Weights of a small transformer language model.
Size: 13 layers, width 256, 2 heads of 128, MLP 1024 ReLU, vocabulary 8192.
Architecture: biases, tied embeddings.
Each number is 128 + 32 x the weight over its row's rms, rounded and kept within 0 to 255. Layers, rows and columns count from 0. Numbers have three digits each. The size before them is the row's rms in percent of the matrix's.

# q: layer 4 attention query, 256x256, rms 0.241, rows 251-255, columns 0-63
# k: layer 4 attention key, 256x256, rms 0.216, rows 251-255, columns 0-63
# v: layer 4 attention value, 256x256, rms 0.179, rows 128-222, columns 0-63
# o: layer 4 attention output (transposed), 256x256, rms 0.163, rows 128-222, columns 0-63
q251 079:145132163140128148122150136189115088171085104172145153101122104085104059116144116155149168115130030128138121112122098115059183110140136102144107121157169149106133137132113115099080119129171173
k251 083:119123128120083163064101122136165193139184140107110121112160130134140123130184059137151135175150097137007081157144102135169106087164101169127187075178124166151133160135173102205117162108163160
q252 079:148126135137163111144202109095137157127095142128178183144151115108066094168132146177132121048174113152128137084138108082119070130152140148087105104099148129093132105159086026102136122079146153
k252 076:161110159078139135092121124123102173145139125112134131114139126142057125146143112075102097106142129130134088113212138132173142154099119125115167167062173105123140138136148170126149125137116153
q253 069:128104136164153103112166140105122067133133112149165089132110142131117124115126160132114141107151169175099094112165122109049152119107161148123136129081124132133145090135120164115104117111104099
k253 074:150180151128099168113080105133164162138179088118095097139129082098113095150135113176083166123183125130138130114186185147135082129108113219131092108193184132109118159125165186110153150117115181
q254 074:083145145110133157185159131127169067104186144120215122145087108149092147143137148114155129112088132166141170106143151166134093168147111105109154140142089077079103160174162151119090128083097117
k254 078:132106163121114104131169125092112114130181129108133073176110134124128120080069122124125144171137103128182104189149143142133137148102113139171138142068106156158124184136112180121120146149111121
q255 079:117135147188118158166140146114119079145120105059126107181073121080154147145100144129136172100149148120126142120152156126140101228099112104204154188124088177100138090132090059091142124121119131
k255 079:135133169121071147090152126148108163110157138128191142148131112150135177094081131127200126114172120060151177131064123125134122143204153146154181072117142169121124114133182148091157177122147140
v128 093:141146163172106145139130108102074185058114070086130140117088165108161183089091066150101115172129082125107132094138164084149116151134112146153175117132075112116077096116144155103146137125057161
o128 099:128116104079216107128129113167190115147168181117081151130133090136154077080176145141152169122126173184085125177123110162110153119138137128074153114152201132177136160143123117169089097161114050
v129 088:149112115144177136121111130139128105144175132146121168129121081161121155112131111113077026132140159072116152145115140138071108115115143207120098156131095102123140092155104154163135073111066109
o129 096:166117144150118122092116124094152204111105081115084149118123114133100123151154117111111206105107122122131144143159135117084106122130099200123077121146098153136119107159103126157125120108164135
v130 088:143122095074156149151122117136095131159138173166108179109152125194163165087095120113112139142139125140136137152135117122126104102088119157165129149128083139100129164125134146162109170126127105
o130 099:147117135149100130079082143157138116105073088132114064200089151106101065123147124165116092125142128109151136067081104127115171184132132159114144107102127135116140112146121105127143108178191118
v131 096:150116143140155124165110144106144143103155128149173122195135118155130118160156094161094087163100122132146119098198152122096071125078068129190119144179103109142164133126102097149133171111064157
o131 106:141104135117132065107114092149147129210156098093174167115094171105102123092134185064146087136138180165137146076128081112093134102072137156138076115123106087154109126125071086182050131122084181
v132 096:158133149060127159137180084117162151100078171163117121131189096084153076075082122184134134087124036101181106140100090163097114148138120124149128101072148154146116146118124036113130148138128129
o132 103:126181158139142114095097107123132120177117113129130165148113189182147191184090141157143120152099177079143123052137163149166128083146156150123128159121106090159099105105106181142137135120122111
v133 088:181116143140105143087122127147148127138096087126153163130123161098137098110135125085022160070162130186114136166108155120096130157123165075165091141117126107140082139082055136117133142117090100
o133 101:096158213149125122206101162078093107032106150158106153138079141141101069123068132166119066146127142122093132074180078141140109115114160160127122152126109141120207102178105134162094096144124147
v134 095:063189080153143114129126102108139126139112126112139095128119227172148142102156174121093129120163126074145124146132195122140093113113164136156067136125114132121132077111124100103198132069165129
o134 103:128133161132123140143061130213133110053153102091111095116142138143178170189113117175194186104078108121175105151124056124075140122150106101169133095155144191154117184150149154116048128142160104
v135 088:077161101111141136156138079103152204075140029112078090096102095065166166123153078104163157097112107164051135173158123096071137121107113094110119156094123125182112162127176166134092097108136155
o135 098:142125171146080109137188161133095100144110151141087183175185112149136055174138097086075120158159139183171158123134118164127067159156163201091081127150163151090074099094108141123129140142162139
v136 082:143124075132108146143132165099139140131146118143130055095149105109082154160130086077119155088116100120139148104133102122089109122163095071044176114168140161083117142172133093094126136100135111
o136 094:103162161133149092075165164113144098148090085204154178150094173163176054114178173141110084152133135111127107150154155129182147113096105168143086131134031134213148100120137112069154131087167162
v137 099:134141116093120124152141194049094254133131100124106101154156081147085121116178155174097151108103110131049099131153132108095150143139148121132187073154114120189124142133132141141151111130109163
o137 100:146155138188126130130149066165119058113125135140143175133131110113116099184145124126109185111183121142151169132030154159169128161095134156098053157143152127098100116106091076124120154110104132
v138 084:105078157121106096158079156112134087142154121146104112132087136064157143135096134146143127133130108155119093130080139175186154126163159184116092155121081112092149126135097154167122118044143156
o138 095:150109108189122163093143098143115150104106130049109150121207122151098140098197128129114154143135166142152178194175099103133074122111135141141094110114177167114140119110145107098112156166140122
v139 081:117081132147109153143180170179126120138096148153105068127074145099137147070124128134140159144169110154082109064172136146117155154151085102172134129094103160172125137162107161134125108123091144
o139 094:116199156118165130127119112106130122079175099128151104164116116132088122190157163089115147123100158175140108167107119104106085115133171186136146144158095177082088129074171087053150171141099093
v140 087:173096127092131190125142060147146105157130110131133110110167149120145155111116082127099057142131140084141124132174110108125138104097146096121184097091183167105128119114151060149103169136160133
o140 093:104146148158114096070131177089159176146149105153173137171116098108141070159128140191124080116119132110132164110090116138116111142101072108121125127153140087088128134085127172101133108127155133
v141 087:134081098144111130117106094102185137105130158124124144136145109159084092116102129149168181113157119095135121122124096149089127145187173141081104166161096106109123102109174093082088107080165108
o141 101:149167139144115113154173140185088122170140092105111133079194157151171121198110152142060166149170176081062125144130112127186145087191120102187060159102172150129116153162143182159116161157134075
v142 088:087156099141134112135144154127147103100165131184192123163143147165105140109178155130162164151124161130130087132131079118090106094153125119083159145164109148142105042057140173178190111134133144
o142 093:161114094153138165169092150144107154168167199059081116129175157121160128135117076124174092110076131155175195095117121160125151135042142175151093114116140096132111160110174130097082143129092056
v143 094:115091151147120121090153112166111153112130110095123107144135098103066087124076089163163172104146114163078110186150143089106161117156232123096154144154122111137219052166087155118102127135114116
o143 099:111147106102126108122177179068091120144137086107073120132180126119108134076142164143125136120150120146107117096183174173210136145188095073116129159140159117123071203133131180111145123105113174
v144 089:125040074150123164083172136139138152114151122146120105107182189158179106091132159136136098110110073178131126102066124145107172125140162075122115123136124168083093196115104112159157129181096094
o144 102:122185159100105111068147139154156036131156100119158123142056085080114131163144103106136149163087118123146067127088082102175144107177117154185188139163170126175136118129135154139149069160090119
v145 093:121162162144106120115113149119076123127098093140144102105115103110194079064093176157104127100107053166157170135120110081113183136129197146082066075116128157106129153083094135172151104143101152
o145 106:124095118164150161099175097098145102105133114108132093143108137091086158129124139132104130202134165119081168115144110125187074115180134105104174186115152178116110130162169087138115111149171128
v146 084:091140117098149115092168111101143118140143164166152120097083076083173152169197117172118152133179153108152097151136096117121115146119121117091122162094156123085173102155102127092195090107176120
o146 097:134142107124091123120118205112118112170145135158139127100139114174118131093083121104124104119090113201077203161140106150194140086121067135142155130156132110181096179129109148167086132152099154
v147 093:146179162101130104130158102139145148079098125080123115050083064115120129079134150124107199138141146141182138142063098073132120160125124180113181156161121153166110164115125153165109134136144207
o147 099:148126139122147124185078155087116081098115101172140129167131208151163131140100090101143110075122155095113179110121143175138112097132198102086131106084169113106116108129128121101107110151151103
v148 090:079148116158173055125153119172154113134060070122155097144196124087140128159093097163107122054160160143124122123156111173085189087098148126209115129126125129180098102142122126096084176079123155
o148 095:101149126167121142095113153087075091122172134123112130172120091165127142095176136123155113119130114116156096099109125130151120115121092126093105141076163164071115160100139129129203107187185182
v149 089:110166120000111099190121149161098108179128082123126186111140136151126137104136127126160096142109177063125092130123184113123123050130177136073119129114124090167145149071144116139165153163169107
o149 098:138109140189121161072134107163191138125089121130063074147152076095108119165110164129124110137136102110174145148135059097093095167185081109113083173131143146115098129187101107066130118115129154
v150 102:071131170094095062179154183099207176164137131122115085084150171131091138152150097080116121095105127109155104142118135174137136059164102131172126105169098094104194143188104120086120064180197134
o150 100:182155057110134147104065132206049058147123119116147168116084158086150173140148181140091114132146133148175132153121121089106139166124093164117139135103089183178139106136125117160115177126111178
v151 087:170153118114124120173116096119123200107092117057102177158162113114100132064110115152133150136129088131100161123122135103103160101046146092121106168122131141149131155113160137114122116212142156
o151 093:145113077100096128189128144121094085176166152096075085131140155137135103113159130096152062109121226151117101106179163104155163142124135124129145103126143122105178047119076116190146132091112145
v152 103:179116123116147113118148090136096086166151140144147157145109095118168114163167105185159103155084137129074129106082116097162104151175175092125112154073150117147105105112125156099130199096091089
o152 105:148132123102053124156118095094106176098126174117043129084164130156071165095132164137089197098198119073064138112129124176100159119091097123169146132160179119091127146081154101145114109134127132
v153 089:104113084125161144147120103058136114110113074145170116154067140109154095117131120141158079153115128146114156178148157111103058149070121187125129178138118140076050185196119149154097152073133123
o153 099:127104172110073075176145174192072129111173116106121141130165091124113124142165132151133152107094157131078091127148087117121168141130118113153124107128138156112155076126147131164129080172151151
v154 087:135129151136075068140111093078101083091135191123145139155152128121102064142087098118091169132122166127174126120097155100157125129174101140110092153168161160137165150133124144083144126151059187
o154 099:114124070129183145142084112135117126153134069085106121099101164146116184155140163086159084084145112109134080144131084108063156168107121163124110123121158114147074151138141111109124117097187082
v155 084:168134152108125092165088125117055131128151105119079144112154132068209116091158134131103109129172144171067122110128100077176104129182154089064146125106145080137092074113063118117210137143091097
o155 091:124102106148132142137131140128140181167141135130193123116112118179060107136127149141134159133105093115133162093123168194142171127063094111152170089123173161124134171142080152181100098127094115
v156 103:134190151097151141148073147095080159186136128126059110111156144124139100204191112178092119098107093102170173127119099137148105136161112200141137126144106138141170095156143163138148132136191128
o156 102:093086096109100094145097076165166151074144153173146103162078159182062158107083164099080089150101119041125137103074120106177146129138156109101093132142116114121114075132116166115088199117053143
v157 096:107102106125123106158111120175076115158116048089162163183131139108125158131045104128118121198102168095143125119116160132092120107129085116136144160195174143137118176102202105143087192124066136
o157 095:165134216101172107131142167127173174097109155120077110045099126090121094148188108136142119078127059070122126112181117164134139190125152075141110143166091095054123125127044121162170151159151140
v158 090:129131099136133080145166120081099113159135077133156172131198132133115098116141141210111132140116201106120141129126136174117057107165126135108099151151152086150168162061164149143126106103127172
o158 095:111102157164145165121103158199150101117139109109114125194124160132148163122086123074101123093216036150152136180142131128111141149130114128096082098124111129084108126158186105134125106180113139
v159 093:125104146130138157116121096152088102117154134121117078111209169181164079153096143069174106140180165150162187160110111115087113124157146148106067139106172149121152133176128109169108151131104139
o159 101:124136089170106132145105082116098138128158166177138136099086175112099197121140106118061191151088114095171115127146166145208117153090093137193176069115118109097116121122165147110096097190192144
v160 094:118124140114078103193105093170125124155150107136124109174132155117089070087161165142155182125126120137108090106088113160180135117167181088096088086139172085136205165055082120167093120092176132
o160 098:158120117144169117088166121120122127136149138138117103179120126139179189145033200106125082112181065143129177133185169155124181136113135112138133155150133122111109098139145071127105105159080147
v161 087:152102120076085131205097107080134112121148083130141132114101180124133140117114096121116127181123133150100123129136152077145163193127103193088131095096133093133119145071106106146154136110066120
o161 095:150132129133161120093189162138088119163166145074133120147131103135118140100140097114167157107156141113135141096093137127130139103149203086210166089145106150139146091203127165138117142172131153
v162 092:145109125119127084134136116090183126058135128125081142168158117109064150140139103078141190161131140122158109192144098167134133112160133095166162170129184116158107138197136136126082186206119165
o162 096:120100134128132154109112102195102093214097142140086132135133132104176136107193191173144137040121101122102155051054164099118067134099084153125082106156110132130157117065119156083200118154154119
v163 093:136123141151081146101087147163135068176085100173167087143133152135098110073093133131074104157059176079164098160079195156147129140163076131116106106125176108147135153096150119130139130107129056
o163 103:120128120180147123079173133156141090085167150083101064148120123136150178100105139104187168149142078162104069144118127088127129117138141154168088124130094131208134114180089086154107115101134136
v164 088:163150153079084091097149130102188099196127172064060138107098111047165118137074139120119054090132131135091082140137143121140121123037095152180112136092104119128162123111150156166126113107136143
o164 102:082170055142122166171099139125135147131138128201137122156159169182095136133160142114139207170113123204166142110133098142142121095146191107090127143105064109170143115155112069114116136138106159
v165 089:136163153169132169126088168056138081150145104154154157152078157104166140111128141123122104096102176142154103062074146162150092082161128135035085156107072109104152131169158155097092136152138084
o165 095:181146095169102132107129171153092118144124142108179136071160097163066117079108103098089136150134130138061135200068102164149159125118111086191157134100148162150127103109101119159085101140141149
v166 089:131175162167140116148172126055154171118121124122151181117085121162112112097113141164160104182146129091132158146160170082175165138128131124160125121115158113140192115094134170123156129069127196
o166 099:136108086143121155133115169183106117141157115112166093121143126101181138172141121067159124080100081146138125088078150086095125161063057124107090137110129126140115144158138147135137114099142172
v167 089:111158164179140157122148116175204051140085092171113143124138151153118023089159146143110180133173072169122209145165032143155167141122124176117118169108124108141173120118150172061062107097114105
o167 096:123124078116155107108121177066135147158145120086077112127098127136139182121132075106088100086109182095130094075103164139142119133149156137145168088164102138095123163107180134157084101140159169
v168 097:157094139095176169127100073133187124092086134117183152142075116106200149137154159120124122079149145134151184085129172168218224158087110135122196159112102109203094179131132155139119154148109084
o168 099:109114108188097109124144163117119112181180109153126155071176113202073101080132138120116072148079144190115122120101097121078025127156208112146120130097179139083124125127051065142104062098161075
v169 091:153174139130186130110135129161206143162144159127148178165151144117112138136117115163151088149072115187089137096135168081098188125083132167144115116095085092142094044119139154100103116139185088
o169 095:108128077126152200189094154146102148141173176090117076130152168136139075100163131076166161134139120142116153108185140148091143117139129105097100115156137149178192118144107211168132132076089181
v170 094:115174115091142062203117096139089147120126156148105098139123089191112088112222107150090157060093156112120149129111172124126095133112119130161127088147161113129122111101112167124167083155146184
o170 104:191110100126127119112165109102172111131120156084122130132143132071094143130130149108169111195155185144157158146141157182105139129134071094121084119119101133139154146155137066155116150082112158
v171 090:186165140127149093064114124126100126081132132148158104127192147111204112106068101156157083057127140118052127104108114102112126124143073121207199159077122174158098107117162106202166138200059139
o171 099:136093157117130137140159154124184143126168105124178120144102129125105134082139113120098167158087153112179164075101121158166118118137151126147078115120156089120171146105038109124094138125171135
v172 098:150140122075077092125154135156118123156123134119081194151148132150112133136107147174091097109154148126130141125140131169135121135110154147134152146140146144126121169084141102144127169123117167
o172 101:128117085162130180124098131075181132101140117158099111187105145189094152144161175106208134104121113157149139126123094099175130092095153127070089125094046090140183115149121125123111128091118147
v173 095:145029052075157125115087103103140150123171158172151175109108093130183171144128151150118110122132105134075135091116159098186132153161137139116183113109105121130069145165141099127124123131103091
o173 106:148169112182114137154192173137088158137129103122133158133077073109084049119124176100117160149143160101160149139147107132122089066137098083156151135131160166126185078110104136112186105166078154
v174 094:114104081111078176120123124183097141128118135100108104106133139135132124098125115112120164110138093143145126103116151122136172061192119092059138151154130147080132134091194133144161101139139132
o174 097:160163166135113136090117170093150136117129098169164132110125172098136099123072167161117122128125106088152092089105113080150094164102137103160126083097132159111126143104080073090100142136136128
v175 088:147145103150123162139167123131136154145107091094108067108121065129162198135098131083083091129150119135163099132130103093146159161150140148141109092143105098122145149142114147121130058137175099
o175 095:099103152123116121113101162138138061115158142128178138115137082216096105111080087147079106118084104141137195141134151133101116144141138131090118128093143175138147084128176169113114095068075134
v176 089:102113149111082091154114104105123129157092145135150109102128167058120163197154131065134155127155155157113128129134154204153112083095112117137181143115107179072116122135154087074080136121147130
o176 101:158123103171187082077159162162132143138126149146044181157120152164174108083086126161136113127162104101232139131066137138136149158130142102132130088057154094108127145125112152144141096171156140
v177 093:191106118172158109159152146091117128125111085115119105141144096099113140097166116093144128151057150106116156180078088111113123112114129157190171097078101043107099106164150104085112167120139164
o177 096:118106174068094138163156169169135114133163207080147122103122110103130163140097145143104076087164140126126146088074155081155102109129101085083123149125126144149183130124120135161175136136095114
v178 083:135149128191135144116149144116125155144105121158131141149160145151146090116183139117208142037147119145179164146111113173132101079141150116172158107140081093137100145107069174127058190186189159
o178 090:134094164096138141179157096119130153105132121171093119116075128149152109166089101210056099167067113163098100134124102115137178175128119067119100150115163121144156102056138130157199128101106119
v179 091:086126090137118163067115108163066125135146117113148144090194124165111122109116103083103118125100186110162188141166153104053117122145173184186098149146146126139152164127057052065115162146099150
o179 100:108160090108182143135128138110137059113122126098120130114096105103145134166099148075179131103122078160138101134116106109176159133168068126111102111126176105135095133187177197126207148073130096
v180 093:112158161100130116146159134126129115107113139137095146101205156107104056163255054111080170124133159142105154109107135135087098113132134164194139135150144148136162103157158135102112195132101146
o180 092:159101102141108111155101139087176103121146129098138130201070134181128152119118144108126086115153161139196082124102124137191092189123102142116140130080157108153124123088145162125145096094130161
v181 089:148119141163128130145092151174142153127165116127150128137129093170216202097084138126091162133128098118033122129146113109113048170102164149119157131123122168133085144133074118140102115182086111
o181 095:085094177089165158227121126129180111093124134141115119135100140058047124146174159107136069114099183116167145113104139202076166126094122165136207133131116140175143082088168152141129103148077059
v182 095:146108186060120123079145100098123106117119132083133149199190108108132137178158120135066149160102098113082134082128085146154139076136124170114050072090169137105149126083109118165118169177089182
o182 101:152133090161122169138076139143163177133055092107090108114065176117121156133087124112163095126132188123163110122189095095088073194160074123099083116151074104163137124178140132132140112096107088
v183 100:075167170118130120117147194159099122140116207151114116109084117155126112177072183121139105070142122162200099123141118092144101161214100116170090123133159118155159134104072129111167117166156160
o183 104:149084115103036089137150058113124118121055104153187109176147142089143191132143129151091108176153127144127129120165088146100192113146124142099093125175137118133091166126163104149151167121137134
v184 099:112120099173116145085095155075145111095165091122176135123089122089125148152157131100136088164124121089109146141105146115122125090081171164121211153114182154092050195132124088104087107120174198
o184 105:144103149094120120175135142132095182138077125145134157132118112159130083165087133196123208087170124145095156165160111091092149132209023116103140141163180090136168060111179123118131113114144110
v185 089:114104143110135176108116220110101093102123120117083105146074149145195209125119169184172082176119140136132119123122124087153164135094120129116088119093124130112129137144096123125120064065186132
o185 092:085127126156069142145132095150124180142148163134215106102157106086136121134140116089142187098176103204132141190130100132134126095145178131142160078164087152160127143093118161092158109192049155
v186 092:150169079108167127113127103196131120140110104087149158115136161125166157134180134138165164104105167150101131091145136078115130119160153083105173116155072190184070161123124137091063085165142213
o186 099:147136142110125117115110156072109138109139162196121122147137146078113132174156058096090130164059076072149137150141120159169124135132152075086158148134155117057168072127154165128161192087129110
v187 100:066131136110166153109110152102205127129105153157070127128106156104158117135180165091163140140166060141165095113129069122230198183157177174090156137136179156130153106098084143125155116120111174
o187 109:211081126149109129135178172142076164142093106130133093132176105171113157137112132143153104109104134135104103142133164151118101149099158095147106180145202118125077115145150176069131138094141102
v188 085:075081134137097131090044080169144127186103115131144106146135125112129150118060122142142144076172105144127106078141166155130089165145105137133152153137181096127143106130153101170100119128114135
o188 091:192097145073167105149188119124133089088122137088081156159121164155144124104116167115137134097159078093076119140087126133113193090157115126151156172061124133173116170073091143142080112150130118
v189 094:139073125127104154085101097110127127118112100106131144136137099132130188094115130183145109147128126124119126159116090158151094144074122112108103141096104113115099083109134090106115093110115107
o189 105:091161124147116151169133150101135142088134166097124142128144078137084104142096152126104139121130157184078067159180087093101163122111135132173121180138117154137124200128163159167115169173095108
v190 085:158090132072115092081177099089167173134158124182179145148142088092120117086168110122087182080117115135138174133124188161141127081136049168056128132119150131167102062139106120110102157171131166
o190 097:093122141168127207172131103151172107161116115107068200164189084147141181153140149122085155194115152128093132125111086144126173187131176123136091150089109137132094192154145102108191158106089136
v191 085:138128125055153160136101152188104097135136180109148150141110129080234166132112187119184068121060103109074104123133124160165130119123132149140135118059145178149062144135098118192122109115155113
o191 092:157166147131073112116186111158120160130150156169090128147155125109106150134187100165067192204092160133124137129120072189079155114100167096088087106205122113110116142103092132104188118149111090
v192 086:098070107154017120170134104148088111130110097166153102127224128140188113114174100124106156154104154158132117111088140160095121105094105092108149100102142108091137148128085109112183102132152173
o192 094:160099158150189112152146125086155155130168171084182170140060127128112118126085094109135109133156100084172118139191136115151124106089111176178125145101112152167131158141178074107143092145083153
v193 097:139141139084123139143093112118157160109106127202119137165140103152187185101140188144131121153077084169092224075132096118100135110115141167065110126103128106146125099101091089174157103133138121
o193 096:204159098117128106100186089120163129136173155103197159136069178151111078154058082138105161099135214076122102116152140137178141146127062126163123107112140192155090168130144109150106065141090171
v194 080:145104087163163123125126082098103177097136136182121072162146093154164104139091147135117139149143148108088169171122140106109073108160156125141110091156171168118138167141173125093139100113169147
o194 094:154155161144113063129162155119164102109177170064141072137131139097143123118112147139149092158121135100171102101161154090135176161125127070118166141106139122160141051128128156160099146158112179
v195 086:131094153156049106172131150141094151099128151163141100146120131112113121104082061125126125100173160132136128119148172156139119166082172128115175124153131098087190194132088163158175089127125146
o195 096:099163119182125075112097111157112121136169084046126127130117141117167145116134135128120073127116118170205126146137133099164132105134141144119100160103117155189108056156169127072114059153142152
v196 093:144158171126116150169121204074056101079110114126147106108122112131161107140083169177145118145168106159131111095167130080145123127144104114118088178140094091100166088110080157128122058149076139
o196 102:170118084123116136171154028145136141131172165086220144086131105145118095125093088103100136148156156186151148168159131159172166111165146114132107135087159146160201118088126150086133155167108144
v197 106:150121099105094122160230106136199118066154128127125102100144132140079164077068130167186080123144091160071164155158117203128129162138100157150134153171140079078192167118109119132134175140139147
o197 113:152167152141117138094031122138114120169075107151107152149140145126182129186195163153107150118149143135153159104118145114134120064174147097149140093120117174137050135104141101150092083137151147
v198 089:131176083117119126125131137166146046129097144149081157045110201144180140145167104128137138068109147126130116123142172208142056123123152141129091078170084146131110089086113159142092140149132143
o198 103:164181109158149131153095157132089203171101129129135106123152141169105140089153126069155137202089150125186195162053085159205155085177141062124120100098070160162164109146157137141093141128150125
v199 085:113113158122128126096114093198090115123140106112145147148145112123142185100097137128122111150090154142107132056135114136054124168108151151183156089125127160083093167104150105098128176182089139
o199 089:140146071126168166152118138141240166086105177142094120105146160071159134156111124109131114103136116129159125129140117130087128050109134122085116098120115131119133119100098130094114126145127103
v200 090:113111153104156112109129126093178127152121128168127116096152098202119133130093179148117110093194118173160191101142139151146132074140161165103079133153092105106122125091129112159126153107160077
o200 098:127086128101131204174144154172131131155127075140070210097129160096153163134206087100068120138095113136091114099134119101132139129121097158109131121094083157135062163109120098099113135135181107
v201 083:143182166197129117142121147138194083152148129105122119132116118124076084154156129169097102137084095126125167160163113141125074111100135120124076142135076122083069129121108083136033134114192119
o201 096:090108101087116133058139117110123150056108100123146155088083152128121094141103122140120164102156155086136070116100100126139155085139122151147139169160141069157122100078163199134153185160125092
v202 095:130122100198122145132127120137126115161210142147103146136069108121158142094074145179150088166128065171105101054181176151115193161135174125129194141166143147147113139055097128118118129168112155
o202 100:082148179131153162148123096148079152122080158128146153160226131098123117192155129087178165075143121117131173180094098147151126155044116072164112153101150130094094115111149109131096090114148131
v203 093:093201140151115123156167122111137169129154132149152067129110174134096106059204105146069103128154153116167147108085155154155081122124105130175080140183110149168119090110129083114082148132090150
o203 102:200142122067187115153132129173148131145107147117173156109098135115196143159102154117169111123107099086126175113130090124119165144134087158099120144072118096129181105160090090145146108082164141
v204 090:158151136164130118118194141091127146118094025105155125117120112175133137156080126111113191175103113117186164092155153113094110156145137147173089158187109098113106124132133157152157150153059096
o204 094:115108148153140165176082075136129099113172188164158101105147108090127146108146080134140121097097173148106091186076182139113149118143115156125127096098192145177100154141114121087113118092158090
v205 088:117096131137106156121131134090071175148165113102154059164094086106049091175155141122179138086126170151148125167169087103170077102133189074109126186158148101098143168109150144114090132142140132
o205 095:109128115152104120147144072124073154150136110182104094096171162157165144097151168194136118142186112116145161098124195138158132122122056105136098121143144055137140121121124129120130113130121117
v206 090:186145098116124124119103117125139082157133104101106179060143154102089129123145178180162094114116135151169193175087135158108106144112134146180117123107129086097115127128114088142087169180118131
o206 094:122143055101120144106143100139125149167102117106119080137108090176149110207176099121148114139143100180087119083124105109145118092140163099102154153172155158109162113159141182140129121103143108
v207 097:131109099119138116147134104078108153080159112101214117140130106072169106090141168102165122114140107123115127120139112112160142160133144125141171143089122157092121165121108123087101178113134164
o207 104:190139152176117131139161174147130147147118077120175145165128129094135155167095156143058106123160099169086122101106132107131137107145107136099136130137129074142135094172138080174084094152103185
v208 099:116188173126164143155146096094109076130086137084141148139103145120143125130158132076103127133106080117093113110148137097122156105140109181076096088064107123102149061145135176076153131131105148
o208 102:074121069139140174108151191115120219146091175115135078093195107108147105074072137132137161176159137158167162097123106126112072160165114134135158111141157123109083215123133126164087129115186157
v209 089:152149069189181141142160122021166097093124144125163140151163115163059099196088086127114141152132129132102139134179135094143125144133128121113148139133097088153171219145094194117109115159138171
o209 093:089090122135088097166132111198083116193141089104150117066088074145140194072157119142114129024110201118139090127145121112136132133114142119122102111093157116135118100092163109119127115151164130
v210 097:182142121162162165146131118098105160146190122128098116103170105154167129115174176162082162115157117131113196146192105081113125186101153153092073062116099102146132147111124195172186163097061142
o210 108:104133115120085121173132108131171172037099153111119129141177196078098108170096104124129126150143110154171057118091111153163115098114172156111119149106187164108116083108154155159120145098163140
v211 092:176157124153126091135142193088119074113167056113066135122088137122116080196140098127145145131149161123152157170152116106116153091137169166189167155154133126153180167119135129100098127143151147
o211 099:094083118165102102199151099108084232133103150134140106132079177142141135081147119097073161106154153057129131104152112096155084107093170131079158143138165111135125087130132137094143194117165134
v212 087:113061131105161170041124175107153119094160129158159160140143099165105109108206180148083214126160088140098136167095092165164098049081146065161151083129118145152137162116176129133114149103118143
o212 100:180186099159091104174111101101134059114172055121156132143090108066169139123133118107100118114127162146147117101085151117066178150142115098088155109094192104117158098113174143120099101108113082
v213 111:048074110127182185184157162077171179113134198189159041148093120143139101147111167115152162142115149133192140134149174127100136171130135129111123137143124109145133092157095161148159133126112151
o213 109:180196157104081085140121125146081096162176150137085140149189156110110127088172114141132146157130136121081143120090087154124117121106121140156124110169157187114123121118103054108100141171181104
v214 092:083175083114082124145102174097142090180110065144115199083139138103116086106086169117125110156095121138181140143123087101089141076133143143111160202191109131143117158089141111143132119130141129
o214 095:148082154104156165086120141116110159112122185136127061214120118117148145151193099130100163077137132101105179055143115142159126174157111155154084127177139093120156131131096122091230098161105156
v215 099:116176170135096121122185146076119105203078102149154158162116102104150066162157119093047163118052140093106132143114164099086115122096189109101141137086140131136144164115164167134108123188200132
o215 103:069090088122165153157123130160148135114133114124088085104125116191132201114057124171153076137108091138153087148082102169125139204151139115133089107118100111150096111100188097128128154052118109
v216 097:174191102131120188095127087146109126128122103177156176150109188130128112131144116147136109134151119173120167086168128145139183172137172123148099120117086105167149113145079102137162090120146105
o216 097:082102105145143095152140115160133127116119193121100166134094062128122073187133090143145150135086106089103090168127151102123100089125167072107162093176177128047100119132143160093143140130132113
v217 085:089100102166084189150139099147140125092133159137141087122160101170139146113099141117154083130095108197066122143078128144129064089134100094155195112070114111125109136123079098147075070085176113
o217 099:119168085119152113165132135065126095129164164117192156150106134122090071110152119133163141129125153088162156139168215111137131099123127145133137152107072139144142167086162117120074070194136161
v218 099:102111146107199106141116161126171194110166174097112109091110134094120147127124164120124105076129113092098147124150135101116174205104154139160213111094092150127162144125135182132145111135123117
o218 108:112131148045110111171153126126104150133119093150099161131172135091148116126102101166119164143197131149142136144118157153103063122115118168062125124126165100120117145121108085158129143095165153
v219 100:146159129143113197113127141144170141129139094125165087120106084157110169095114158161138097122123111136164189122149141099141217145108108207083114106107128090142162137173162123204150131179075113
o219 102:179129119081104081107137155150122153168158133093113170122157116123112109127165068138099134122173101094109160108104158117089129126175150127118140142168128162121175143135085067095108133036155166
v220 090:151064092133151136135102119165115193120090172094086142125134093139174133077098110136110136141092111182163070129138164166175075125081130153126155163159184160114104080095138122179113159114072088
o220 099:113158147070141139172164122118125088128105116157060051133111151079078099170168138174165131155158163143084175118100138170111206113119104078175103103100112086154123099105037171106179060118126144
v221 085:120075110102161107102151158170176115139113132189122121119136148202171119133098160088167067169181143134120130147132078160143164133107119161070123117102099138123178088138086089176113145142189158
o221 094:164202134190063140096082170105115104160055125125115174171094113125134119139136117162106154133143122145112101128143134093079109118112110127097089112089116202127105119100154115064141118169157127
v222 090:129109138123112172107082130155124117104185113110169130196166134169111133119117058088115106164139156148059087159114159116109116152162120126147131089121145051169144172094143070139135138081116170
o222 100:126122175142144108106184094162138161133096085096111132043092112115141121136140156138119102140156090173186139123179128122139085116137106155092068185147077159140053095140076154083105058085112120